{
  "norm_eps": 1e-06,
  "positions": "learned",
  "qk_norm": false,
  "tie_embeddings": true,
  "extras": ["capped logits"],
  "lr": 0.0064,
  "lr_mult_up": 0.667,
  "grad_clip": 0.5,
  "decay_fraction": 1.0
}
Each number is 500 + 25 x the weight over the matrix's rms, rounded and kept within 0 to 999. Layers, rows and columns count from 0. Numbers have three digits each.

# up: layer 10 MLP up, 512x128, rms 0.0938, rows 231-410, columns 96-127
# down: layer 10 MLP down (transposed), 512x128, rms 0.0655, rows 231-410, columns 96-127
up231:489504496500548480520504492515483511455475487487542531484509479488471519486512486561510502514492
down231:480500543501556474490485515474502468517495498528493502499471475485533535496480542469477518515504
up232:545478501495496564468485510504494460480532494494529500520485491518524508544559492500524489519484
down232:531485471497531538518535497490494526505525457484459479507519528481472497466456474492513536491511
up233:508506501486478485481492493516521529481512512497498443527525499523538504499502501491549483500505
down233:516508514541471491518509461482519492514480512513533554487494530456493462516523488508492515464506
up234:540531497485496538448502496526506537494463485487521536496525513533523492495505530519431525467487
down234:460486481484523497528491487461522505504514484473483481516455482490480468515469481474494480511484
up235:484489483510509512543493529504473498538509479478496459532458529531514449503544491510501494551459
down235:492457494481483492534515476486539529538519502510490487486478492488502501528447524509491500523501
up236:451518481542501502545536458437495486486480475495516515533500498450503500529512480498473543512510
down236:483468494501544529457513531491488545520463528522465476459524460544503502490465531503428460506505
up237:497518492506512473491472444507457524493492463474550525491498450478524513533532497480490514506506
down237:534535470462472484529533553547492491454482516495491506498507509535477514487514512489472490483560
up238:490487519477505502476541507523519504498523505487555481533494508504486501485545481519494545473520
down238:461494496499518474486506479483459509526516473524474496488526533484494491429523530481486495472495
up239:469420513476536510536533466492498506494499490509531516488530499557502512521547471539557483500465
down239:506526530496504504528496485542484493543459503554507465488492549492499484508512484445478554499491
up240:505487488490495531480489495488478504483516516508455455514509471503467560471527521454505501487539
down240:510452467486450511499508479533509518541502488461513499514523518465516466470521509490437537468461
up241:518528520494481474511532509506488488495517485537522534526463497484498543503530486448523473524476
down241:497487530502517483497490487501493529520502485538491478494485513537472458458452488487484489511465
up242:519523483473529525516540498497509532481496525510512462481493462486478482536483521505537495525515
down242:535515584508507510493468502474491490485508508522503523469499534513485509464484533515512486517496
up243:514470480468526493486482476494531522501461509456539528526518484503489522510514500550517523529513
down243:526484510500475513481519535533481503479504529540532511524470517477487448484535475499456485502482
up244:526531452480512491492505487567528500475492505497498507472528508523496519534467480457479490541510
down244:500520507513470533546528503456496507553499470493560484482434508523519463497510498522490486477469
up245:544492464525453517485454520485509515522528521504518535503453477537518506501465498485488531476527
down245:500474519501495475474506491514498416464536521492491495458543491543524488489509524507527509484476
up246:499549482491511488509485491527507559513483490538506502473544436484541484485490441506528519497447
down246:495485493505511507475517523481467490538541526477505536506522530453471485488477515495475525476480
up247:506470481537486520459529506555497538494549478455497529468554513538448475542469519470444501528473
down247:494531446492535458485501481515581518520506500459474535537512571497555466529520479458464518461488
up248:464441474506488499523503527517514506514511511531516499510525511486512493509532489492510515496512
down248:484536523472517473484504491502533517523507468460525516483470525553424464467439516497495522481480
up249:454535475472480470511507493465539492488535521486528507503512500492504491533493505488485526481499
down249:489526514489520510454494495512485504495515528492544520491494458506493523493526499535489525507463
up250:506533538531480487481529526513514507534531496527468520464492536522491561502497464524530444499452
down250:489489517524551491540466520489490511508495503492514509498500475521471483452464506459505474473492
up251:493465489482490459482543490508504479483484518517508468538496514480544476456479431519510492517520
down251:504489532503536546528499466497535512549482462470499477511485514498484505525505492498570515504519
up252:478501500530459505517507504523514454479506510480502514458516494567489528458491523473523568484499
down252:511480539490486495540486519471509510533508512481492508490495482465531467468526475516527510497508
up253:483541533502489517504442484531486530540485526516494465498530516486497507518524483510512472493540
down253:534492486520494475494499531509508502487465459480496544527508477461522469524511486502482491524472
up254:447454494528516532481520532527489505529445557494502471543485508508512485491477457503503492503477
down254:515463474470516531541494481486557514486501476470493471544492494480485541517483555479546520478541
up255:553463519455508529479510500521506487490459497539463514543507524504498520528502467501489531475538
down255:451499464545484470512489478490532512527523517483504475437486506514499491476531501505532523500475
up256:542495520537485464508512494526553510523473535504538493505507489474487492487467465506506522542528
down256:535509507464504516489481514487503481505482468484512444524489511457543496487538493514458489504516
up257:517491529531495503484518524519506459509456441520575530469519506484517459529541485476507500469558
down257:519465525523530552477445435559528492532529515510507467509481495530529531528491477509503516504511
up258:472503466475525521503446476518486475500517515503513511493480506515533521468506480509505469510528
down258:496493495527492461441502502499493527524472461519485484508467529467492490506443523529488536468459
up259:487473507439504538486509524503516493433492456513539538491548556503495513529490493511471463512456
down259:534494501571502481500529478487498479516476485530490479458472491503540502525477478524544531510452
up260:508491499487512532445482495517461518509512480463520472474511482515522484522463466500502499537532
down260:459536523545483484505514537484494505535514463529548530505522500512508484469514532499525494492482
up261:491517452498492490484514425486532492472534478510567520510488528513449535516463501508512528508494
down261:466512495485461476461529516518503503478487485514531493514500489462494485510507522506490507494462
up262:506476517463528511495487464504489524494484539542508534460506476510553543492502474515537486513454
down262:508477532491504481511524504524462533520502499494483507497502506500512517488473488511537516519447
up263:465534453552486528559524553472529500493548517521470509507486516512533488474517470498506544494504
down263:507502525531512522506521458463522514505496553558477513463475505527484482543513530516505523497483
up264:556476467481509530485460507536493519499512491470523522455487450468510493500528501484486495528528
down264:506471484546498523518471479490518459513476534484484554533492530484501506479489505515484483469526
up265:538514520505525535494472509492520523498464500466506547529470517528539519511507479491487464492484
down265:478513500521450541529484486509471482510520493515502520461473480464476502503475490532476493502509
up266:529470501480451525507506548514483530473486481487577539491498522507508500486514507536518442492507
down266:557538499494471509491497501541461471493491506504491494496523495512464550486492468476501482494493
up267:537495536487509507507524486474527525457516503512512514502514497499497492490507476533530497534513
down267:455520499504497492493441512494521484505492462456518498502493518530516497547471501461493483501534
up268:513518480515515504479525505498520483478449466469549528480502548473544491459483478506521547481499
down268:497490488498499458559525543452496564511496502485474466520508454498535495526519538501507429501514
up269:527508493452501540502434512499491543507547541519502497464529429499516483505518497466506502524540
down269:503409465521502520521480511514455440481451497494516489521514516470500555522485525495516508552499
up270:502514519470480493475501495483505493487464487486492513512516485511497468516442504489485455496518
down270:535469508518477513553499512490482488515519520471507517469488507519499479487478515527504499522549
up271:511498497452517511531523509505479441475492527506459493499486545478532500513533502493515536494492
down271:475523509536524519495515483541492530513519497511515508499512482502471480517446513521513492526498
up272:538526510474466530486496507517517498458509465499480501503517500467455464462501505557509502480540
down272:472499515546485522497533518506487507517469453460504539426529489502520434501495546484482495502511
up273:484489513537514465505514484480527498512497501527494497518513519485463468514516489467509487523507
down273:500517477441522500505496499510476483479512499499553533482484474487520554472520493535471499492505
up274:515457495468536542507451521498512496523504516495511509515541501482519472487468522510480502515506
down274:511510515509423530487552485462477526518507504504515510485538530485448550490499478487549510479492
up275:510541527478475483451509464505491499479497471489551501496524480527517505510540457508494533490473
down275:496518507496525465491521471506476496496503516494485530521478498493516482522511563453482487492505
up276:446530484455495476529507485510471465486477490501520454489520516530527519530497511524529505516526
down276:490495481510461502495514460497429519448545516453480517508509500555505466473482495478529471504483
up277:479514521510514533478501505470513506509511516495534514505482479491527507521507492486497495518508
down277:513457530485490511494514511457477483500510455541497488519508509498480479464505509469533517492507
up278:476539495518536519537465494523497562492514510488514494434499485496510488473472505501494473515530
down278:516495479501521541440518544477505464505465536494466517467534535505493473453500548541516488490497
up279:467510487480475507506510528544509550465500468509508521538499497465521494538482508520528568493564
down279:510491504531503495487440485486490522498503502492508499498535496496478532518560501500483534502506
up280:532464474472515509548513514490534582506511498506491533514521492508496494497519494493481522484501
down280:495475498493478493493552478478496504486525506470494497510474533541500479515492556493496511456500
up281:488465473486516486506546518484470486491512461508529504502525468549541506520525506517518468482463
down281:499510483479506507487500501488504537513513521543454499504472521465517500500494513488465556472507
up282:495507510484475482491535532498553553499523495541532488530515500516499532471487486518471530482493
down282:534473488495519552487518489506515485512502515529500484475536509471514522526475514500501486465487
up283:463551509458504516473475481512486494489542456507514541436522522524556507524536474524519502516501
down283:498521476514498536480468453510534505526493512521478503550521521525517475503488478489482443522462
up284:476476467524437511501509513469553509469514551515495487461546524478495518537496490545479514518481
down284:491502491457514466499458543479538502511536492483491493519465486475546492496538474486472506511533
up285:500536516515493551539489504502485481538501541486516490527487549481489510522535508538498481505485
down285:448500500439504488502530514515508479507542484500463488497489473514515524477423513490510492506493
up286:452498548521467533480549520492537514480484522519479531497456507437538501518494489466464517478510
down286:503508518510496466475465469466527467528490504495509489486504484525480481505509494492506498519493
up287:486477495497503572493511508533475495489510523504499493535531501520485530515512476498507464519490
down287:502487477563489446480522534525452526498557516501473492478491520492483495549495478487544512515440
up288:477466503491502495506523479470512460514534512469456478502502528524526494475493495522459486477524
down288:486523480481499534504510480506522507492474486494487509485496523490492504495474550450498555514521
up289:510513539527508511457475491539497531479486566486511503493471499527556532519511497514484511540501
down289:507492520476519507539498513458534517524522472496492510454477502467478480514532506466475514486506
up290:532513516515504485513490522478497487474526501515549504514481505486472504483510474459506477540532
down290:503530468482491493486461498447496515531485476521464478505479536498479485514524511497466466485527
up291:495507525499496495548496486507493487479463513494534495514499477521510515444495507501524479478487
down291:513514495506480502521490518522515537532510514526508490511498496436490495534477498498531488495491
up292:517509546522526468487465455491482506510484534516498517426515488467496525483469500520494515523521
down292:459483519490542506505494507459517527510521525498529500500507484499504499523493504487530519472478
up293:533514475521509507506518514556493535499500506446524496446550449527466555455486509531512487467467
down293:495517538516476483480490504529501514475505525516516499434486476525517486530491487500498505503490
up294:507491496499539521481549512521488477460488493477505483492428475482516536469502485504470497484494
down294:498446515466478506526521511500479553487534508518502505470532526499498466495544507467505469521486
up295:496512474508532509480493520554529490500546531482436520509533480455512543451479445486515527483483
down295:499521504472479510504508519484466508515470519562521500480478496496470475482502524511472474553500
up296:518490475496472492567469469573490549523497484476511535458454511489480478525488519462450545481516
down296:505463529535551473519529530468524482459431508522475490510441520507524495451535510477479537491455
up297:495516486481495495517521503502488457487512486480459525504497471490502512489502488494472540486487
down297:489476504462477523518489491514509477451458527460516503456513521506527446505513544482467497470552
up298:475523534468501466490497464532523506458505516486530512506500544511520489513522492512506501505501
down298:523509491500524554549454521462489521498473537498513496477457507520492459502502521471495470468500
up299:503493474488512516494470498484481518512494520473508493548524543486480496509520510514513484528471
down299:493481508500518485517490511503499488511545483525498495490486490543492545484480517517534498451473
up300:522509500526509539449486483519431555511502475478484498496512495495487482459504479514496509532480
down300:494507483473495521519500523499515510514421496544535505548469518475508452530491531494472500459476
up301:473509526523467444533489499514474475482522524523460461554485481555513485509501476512468508484497
down301:524477470493473502518478504546540489480500503495510561497465468494474488484491498471507508505488
up302:486508487562499519440508474508479515459495505512484491498509493505487495519556462469491498524534
down302:468514504520510497494493537522499513521484497490478455477472506535508524534510539504519546490522
up303:524565509463497468515506391485481532545508563526498466511467454489539478518562518495534515513487
down303:468529562483491467516481542473497533483525513524518547522489482479545520478526519465514490467450
up304:500524520507524498508482480483544480479486494535530490496522469494506516552483488506488466520511
down304:524522512496473503515495476491458528524513506493462505507486444490509484473486514533509481503538
up305:438558491557479505453501478489513453493480524512494483472489451501509527547512521511507532483469
down305:538491515496518475515515514491475565479473533430501515548504495475475542475512471476496518516496
up306:494520506550503512499516498476476509497508450479509535547496485471530489466506448478494519523541
down306:508516470463482525469476533571509477490488513469517473496457534536468486517516515478515517498470
up307:533511446502460491503507475522485496521519457481500540461537477486522498536521507514527491516506
down307:529490484506521518504506496531530558461587519525455451505549523494498497549536524461486501468501
up308:499484462507537493524487533524497501491512520497547519505511517487495524483461527529529515504545
down308:509525500527485470484487499481507512514526514509467479523513477472471500488516558505484482475465
up309:505477533495484479521481524508536483510503471499456474507515484566525523548476446474531534502499
down309:497492537560457509506544479456481481499501495499529505477503525480465480527525472535501499471502
up310:497498475495504509517537527536469496504513513486473506526457467487511520497457492498500559536498
down310:507470514478501474503498487513491497521506564525481524533542477524487439471471477538490490492533
up311:483476491521520512491483514542454497510504513507550575491511481548481540499485500535542500551507
down311:528510492505514509482487524537449494461497534506471473501510567514447429536520519491521509496485
up312:557501500486489569435472463528538505485541497523510523469496503491480509479525509514493473557472
down312:519528505499482494570564539483527485490486471482437505523507509496450486499496538503474505457478
up313:503496518517491509450460510466530456551483513502452517500517487511503495552487509559520467469532
down313:505473536488527504470465509497502499528502542547471529458513495497515491520464510493464460490502
up314:483506490474472521479488475537478471498525537506495513490480513501486526527548481487504570510486
down314:534420494520512498534480505499509493501548476464465493503517510508523469506528508499512519533533
up315:454532533556464482495505528478529497517479467508522502487490531531526527465476493518499508514534
down315:503460542472496496530492508493492507505544542517515515531461493485500496472519482478514470554499
up316:458509463521487490460498465520491482516489424498507493491543466469474510500464527525487508536492
down316:525456517510503534498491533491469433493501507521499512526511531514488493488551518457495513489476
up317:497496480507504516540505482525498516518486510490489510507481503485485510514511504454501480462454
down317:503464561501520494518530523483509506514501489455526495502511476533482468529451490469498508479480
up318:515508488525500513481475491495526491489519529486501479521450497489513480488471541492515469513484
down318:526515498504509497558502476523531472488488486524505497458492496506520509483519505474506514489532
up319:488498468470473473490526543490469458466485489512498553513506486514546490483541490503529535478502
down319:498508519512534526525479476453473499515497526520533504531503510466496494515517536456554464502522
up320:509503489458522513544507478490495480483533567469488525501463520531537515513506481518497477513566
down320:503476566529511501556502469484480514465490492466496526506481494466526511505508515483452450515499
up321:492504488468515525505486503488477490489461515543533472521486503520525488503517529492503514541483
down321:517481492553476456511492503509507480483530519510502536469514509491504477512488446502490519496518
up322:505515463479476503504485456502501471498486505512510499465490515501477513503525489497506488516484
down322:521502515532494462529504524489490504491476530499492496521441484503509504448513513513495469489518
up323:536511467525504483492490507463546496520494487435532500491536466582508491515484490523551511509500
down323:513510533512526484516498539481517461539520499468513471465521489542511445469486567519492515469503
up324:486509517501455519476555503497564502489530464460518506513517547513528503457501507495511499526454
down324:505530496469522494488464487548489511533497514498481513511543473530515500504546560459485498463526
up325:492528491490492493520506495537527447474452513512458486484446492487505513489521519512451497521509
down325:486507468513520471506475514472492534534534503527476508449541519512472488500482485505510477487482
up326:476500495501505478505520524544524509481518518513493493507523482495481521503439480506436511534465
down326:502500532520545483526472464495440470477502451501517524502489577441498508510489465504536521514512
up327:515591513547485505562494425507512508456499471503484507439488489519497500486546539514500517538479
down327:504498537540491458484497479499530486480487474499502508544453530479522485487428507486486496485470
up328:496525489509521499523515523505478486508528509483513490471477479455487431516474464470513508491514
down328:523514453468473498486513521531504510532492494526471556563500473505512461489468550484481462494496
up329:476486486469503490481508502532478513486517528522507524492586510463509508495483467501466523501494
down329:469505500480520513484500506472508494477460545555516496492522506502497497523473530503527454508465
up330:479512496520497465485502478484478481491484475456515537502511523503526485486490511459532507463522
down330:495508503531522497492479547460489471520464540564496484501471495487489529495520467487477499499481
up331:537503545458532497532452472467501475490496494498518506554491512491510509484521467517528546520487
down331:475498484526478519493533485497486515516510487489503515469515517525505498512492539508511479513501
up332:462446496520504536462507485495509470504552492512545532489488506530533489500472518480487487494511
down332:548478536466504494501490496488482506540502527506512474486557489513500483450466498513492495479460
up333:505486499474520465524507511517552509508498512550493531516479496484526508481465430556519530484502
down333:490485508530469495479500488436495511510525504483541512428505509530459481511519521503531475482499
up334:470509456439535495519499468502503434514486498492483495463518482505513544531528490503535501507508
down334:532480493484485525441495477507484509508477492530520540492496505482512497526517482474539513502525
up335:523465486510549496511471490522492514484483498529495486508514517511460473505498459551505539551545
down335:463512496508502487488532492476530501488484480499512515475474479515541511545499523472512525504519
up336:479491531484477512492556463499492497520480506487472519507489492482528510505512479491486523504502
down336:524450526527487504499474477503479509477491476479497507518464512483519513492517497510502471507499
up337:518484518482484494505483496477534444476516488499501487501528504500494506498467521499517498489477
down337:503498522493522494493540485529516482498493511490495480492504504524479500503540480520533503512524
up338:509474542494489536460493451529484519439548526457473502509503473514481493529477491508516534492490
down338:486534482487492434514495529503498430543475477509510530488481521532469461512472510453470498524508
up339:575465482490453534487518489547484482506518523520545541494479494497480512469522451498508475522501
down339:493529484504522505499500474478474511507463487499449512509492527514529515551440538506487483469461
up340:496467523529444498456516507536519463507469498473492513453494508501493515453494516516548449536493
down340:542520510545546471545507488411512518500520516501474505521499477463530498462477499530439516504489
up341:491517505503489538520538525505507522492525541453525542500512505476532528494509472438501472513505
down341:519515504490505486480474456500550456535480529510497446512466503544464495507500500500486558521498
up342:553504553532462485504520510499487466483494477520487485502531528495541496512492543521456502508548
down342:505487503475494502516458488519530505500493539480521537488489456548506513502475491533527481473512
up343:519587477471544537489511485486524514478507505462475449500482492491524515508519487510569481461493
down343:525466564494523472469498430494487489518494494499529494463511476527527518545505519551508492485495
up344:498518465535509490523469503528484500496501479490556496474494482498531484501523480514512556512470
down344:478510552461467527509528523509497550519505518459500500519518482478490487515513525514494522505503
up345:468505498475523483539491506507536528488490479499517508437556512497493509515532511491491534492512
down345:511505475499461541502505493531507514557515481470507511514453505504510463479530501494499523519465
up346:507472527496524495494509536479516475496495512531520502539522446461541482545533506507525498515455
down346:496485501500469534531541494466524466511535511463512475481511558532490485518469468508494502457497
up347:499499512535479522531466533557514491522479494506507485507453494466543499509531515503595514505562
down347:452494457534526522486479464477506504479465487499466476504507507502439511551516503513514508440530
up348:514483458515486517524481486544518469497521521486466524491512516483441478542541524521515547496536
down348:472434523508494493515529505503520467523482466494526504485492505448494507507477481476533496496487
up349:480533522513508540498478494505524515498484462552538451480503489532541498497505520503501488507503
down349:513476502558515502489448554502517515552487514491496532521496462472500524489454488496517512507493
up350:522510477468484498457498484514519497520502482489506511510505537528528501519559500505496467454510
down350:487525533477531514556494517480498492497487501483497477475516525490459494506521514472517492502496
up351:514464488509492498512549498514483542484508499493501522457483497512516545520512497449522461514497
down351:508465497506511489494450500476493514551498504506491508489541504499485495480468489498509497480499
up352:539501517470514492533489494500501460500505474528485517512524517501467504518516530509549533484533
down352:508479509482506456496542480530556533488511554452502473511521494488494498524482522490475502504476
up353:496486522501484485446515465517525493520520532497496498468459517504494480496520460480442494509456
down353:505498482521554461466514535503468519473501512502458513531543464474519537454486503482525483472547
up354:507487507458502545488500486501485442528479431518519542513527502536498519480483494480481466505524
down354:537515516513514477478513510483504487484490481473503473520502508474497485518517468565509538486519
up355:489462542444539555444488533484480443466527562466485499520506542488497469523516500500505507504521
down355:484486482579553501531518500515503515522501427518521540525484443522470537498492513499492505536469
up356:484489516483521511514494494476487482476475506513502496483477490459528432539528501486528499505468
down356:511482465478521486486444490522528507516504510489506465513503463505477514539492471504492498468531
up357:502493456487477514513486488476502516483478489484536512526520522531508509562514479547469497515511
down357:534528530488475522463517529474487490506481476493467504491496487469518491478485503468464492468503
up358:462542503526491518537481518486454486508540469493483475452494505531477528430433483522487475494505
down358:488445487505512473517518515497496522507492455479431502475489530514507480464505505539488507476524
up359:475486468482522489472445505513536504532503558487524490504440468493540491467524480554466475517509
down359:531514455451503520514517478485501487505509499474497513512500509491512476520456478499541492520510
up360:500495468487485540492526512512574545452526490454498513516507422546492501486502487490518475487518
down360:503475519488500490547482518481506451522479497519556522526506542487505497527521502485479525498483
up361:517496506502440493514522514513483505464486499498512476508487506503479464471550497477490479469544
down361:504474466483554479499507535487505503533521483480487522528517494496472535486470485521489476487487
up362:504475501494519516503477544514477527471535505490511526481528497500489509459501494520456489517529
down362:462537529478495522501464527488562501528482523529550466512487509506493480530509507502508529508481
up363:482500480504456465473497489480481486497500508482550506482562526440494536527504475545510501517503
down363:534531480527520507521501550505503494487536474507480496525485511515508511548466496469442472502473
up364:488492544535489496488498497545530543496522533523483497468510476470530486498453509466479508490495
down364:519500477489493510445508474494460462499507484492519495494512501478498514484531486496471494512515
up365:488504525491510487483506518496512497470505464427553457499505507460455557489527530436506522480497
down365:484516479501488479491499481538490519569481514560527553493503498547509463544472465494419464484475
up366:488511482516498493496506496485509480509485511463554532480478487468512494505524504490529522484497
down366:504526500526495493467547486481503509517491504494502502527504507531481440484452536491493455525497
up367:480481464456450489509538492508533497521522531529547475480519491513471516502501505519512526533472
down367:494524510501515542524530495441547516525471557516481507465497580497479457527492454467470457523488
up368:529553512484514505492498504500499467533515541514512539524474510549501488489505521488512498504527
down368:471462452524496512512497512516462470528496474489501457500496518535486506459491499504512499482484
up369:478504471473477510499472500554532550495523507483528472465512476496495479491500510485525456501568
down369:531536528476521564498499515467517543486473488483523541476542504465481479501531504488440531554486
up370:520485482529510476500492539492478488506545525482484470478485491485491493501489482493494525498498
down370:497504525496512498521485481493501512535466521523531507502469480472484492476503488543507497487543
up371:499503491500457475531532476499510490510467506504497534493488489500515477512521454526521468515515
down371:418442482517525448497539531473503525500478517490528516519498495514469456486496476420501488472497
up372:494567552514488486446457523470512472497472492518497497501533539508525475507524437501490502491523
down372:505458489520487524533527518498463521505508499525513537506503533490498471542456500525481468491491
up373:474507483539513481530544497512487477540423496504523514458480489483464542535413501501496496509517
down373:531472511494498480525508498507488502490567548466463514449516476491540563461501512487498506482465
up374:521520477502525504529490481514484502512521499465486482500502501479499506500536480515508511515532
down374:464538506500478500431521491472482536507495498498492481505521467481519488514517463429481490489452
up375:459491508495514555489452502540549475496473516472479487502543450502518482476490489507496524486469
down375:534526473511490481480520516469473524507544469517495492478476490494539498462460491489544451551493
up376:498492517503515535491517476526511482486449537469519504470553530478513490487518492489465496503503
down376:506511488518553527485485515517521480519527472517478480515489466541485510508492525490533469512513
up377:551502481493505522500515530521490540462515515523512518527527473452446573474534480446479496498495
down377:526465501479486513494478507472476500528484493497487478480489490493494512504487507477500544497476
up378:509511515491508502495454506507527469508510509544529497512502524519470499531487489514533486514509
down378:493484504521489464504503453503443526508516496487488490484486479511517460513506508516452476513552
up379:489485503484527524473539535503510524448485568475481522503510486483511512521520485472536505521486
down379:519458510517514514497446509493486472517478470547510493479489474512503488504508512526496458554466
up380:462524509461502479509557449519497532478484517489553491470522463504518485511501500512486525536524
down380:498528515571508491492510501499507474595484467522503481476506520540459489506454490513477512502499
up381:479524451529486477497542484516466522487460506515500469507544520527497526495508504535522528483503
down381:533484532521483547487476528468469488471503486505474522541487532491487477497481498542541432483471
up382:516503457477491504536457492488529435523509497471464493499506469481517532490497502530492499524522
down382:531474515503518494519519493523465502535467523514485510506496522524536454498482483478449481462495
up383:547502489502490480446508467478503525518482461565540501496517481574496502463465502536490477499512
down383:519525516509503469477547485469468502534495521489531531501520469494512500487455547511489516487503
up384:480474533488495500454442467516506516545512552484504521459473495523479471523491486521484510471506
down384:466508493523551477517489514474482517508484494506490509502539523509506519501521472493498483496537
up385:515502479470452459506503504557535467455549503475515528483534467490493475449504524506519511563503
down385:501510522484540489534505476498508523516472536467482489518497508474497465494521483479520557455443
up386:506509501499515510498495463531493511508503457550523513530487522518483546480503458517505479538532
down386:502494446509480558551500495486477514535504529499464493511482504484497465518492536499464521485493
up387:482501478491469529510509529508484471487474479509497457514481533530499478530488455562544487508508
down387:531526500482461511504500461513506502512501545463470507528508485502458480530502476471506520487473
up388:575502527481468533494482532499539490468490506487460522501470502506509534537510499504489506495529
down388:505526503449517499486483494452497524522488574499540503503477508524536486502497497501514489456529
up389:460495461458468521543458503472482521529483523512503438494516511534533539509518486521498503504476
down389:468544480486497504525493504502495498495455519534533517489527485520463493497534487521542483470531
up390:520482493500511513518499527496478528491501424480503529506519506529493477503534459485480500529506
down390:513491494444515487505500532489488516513503529476476486504496526472497510463482506488491525474487
up391:455490529491508476501529527482486476539531505470476470530500472507509499499514534555510516503485
down391:509524473483462531477525475500555501517490530485481512543478498492489463480474488488506529441505
up392:497588549506499503496536512478517518526480526504486510453504517525552522491458486491488480493509
down392:498494518497469490507485472518505512472485434514450503511459504479463480482491473521453504528504
up393:488536478530465513468508476487527534517509534521529536498478506524525494515482473499468526526505
down393:548531512456459475526527505471444497521516522524471498483516529480516487472509502509478506536490
up394:493530505521513468480482497522490521495548490470519462483504468485540510517512500499481529524459
down394:490520504489522487492497507489521517499504491517493527485492484484480531498478495503463501465543
up395:496512526514551523491530443522508531500552510560465506407489537508484529465474525469551485495479
down395:510487487517531518506561526503484474494540476547525513477539503505491505499467509498530477479497
up396:465499518475445471497458497503515493470527483540509523528502514487501545492539504493498470533489
down396:509511518525501494497470494506466509517513511465520474472521538516474467491492524476475526517517
up397:515485512463486521475485460493494514520526515504490506548526468481519543493543456488511518502461
down397:494499507548508462531468504482470532511472492469494482455483444509495510497480507514537493563488
up398:478524455515495551533539478525479485470550493480490511498486533487485521507488481465452519501503
down398:463490535481507499494492484530518488528472511498573488473500478534494508487482484510485528457454
up399:485493482496511447507481497525497460485531479495474467442466532499505483507522476520541501530540
down399:482546559535508485516509491467508519460532459499460505508480548490469489447518499569488474480469
up400:527433503533493507501491495518528509529516488491487489486539485520463520514529512507526526534538
down400:488488565532516507482480479475477480480489487493536512495494465486499498498505493525490507506450
up401:524520501469489491444533515525525444529463463470506529543495551513505480506522481562509480516504
down401:504549479492482423462488508505505516520473510410528469438513458528509513543569527496462558506501
up402:440511500468505471505524484510477490457490459506489482510520482492507491477537492520451508533535
down402:502487508480494488530527481518521521570499532520503484477471508506524523454533494521494506475472
up403:543490508497508491526500474482480518479515492488518526475503502497504524508519484534486500491471
down403:532486522491484519480479511515472485482512478529510504490517505458499550482472475496501535504467
up404:515523491509512521510484492528521502458494507454523494494468510522534478484490479520511510486446
down404:497498497503513454463483501450469470485512502505506515509501537508458520517525504479498524495509
up405:478513479464531491462495507540488514510499532461525480548495481485502530488513506518495506511494
down405:484488530490485507528487496477511504479513471498512518485459508511469474506457473498501505498512
up406:528486511522527503542502498503502495490464481520490484469480500501519496563500491474544494540520
down406:485523483503466486506481507507462484497534520513498530493517507455525476451524482532475482482538
up407:472464472480501500543518479568521519516512500497445438514501486539493503476550453499507503520507
down407:482459509513508508508484536513480461511477465521469538495531484521506480486465489519471505450525
up408:533503518519480474488473515485480464495495523500479533496537503524504460428529492474506520494513
down408:486506472493489479498515497484525559521463455482565508515506483464522474529511491470502508511436
up409:468513478527475518557528436515520544466451489480559497509484472518522513500534538484489522553444
down409:502547534542518507496496539495548465544479509524499437486562543477501491470464463497499520461500
up410:484508518501497522534516526516456527494530466550547472487543522483511519524514497497504537530518
down410:523487529477520512495473441509519496527504455460492509474461495516509484486526508485455495523452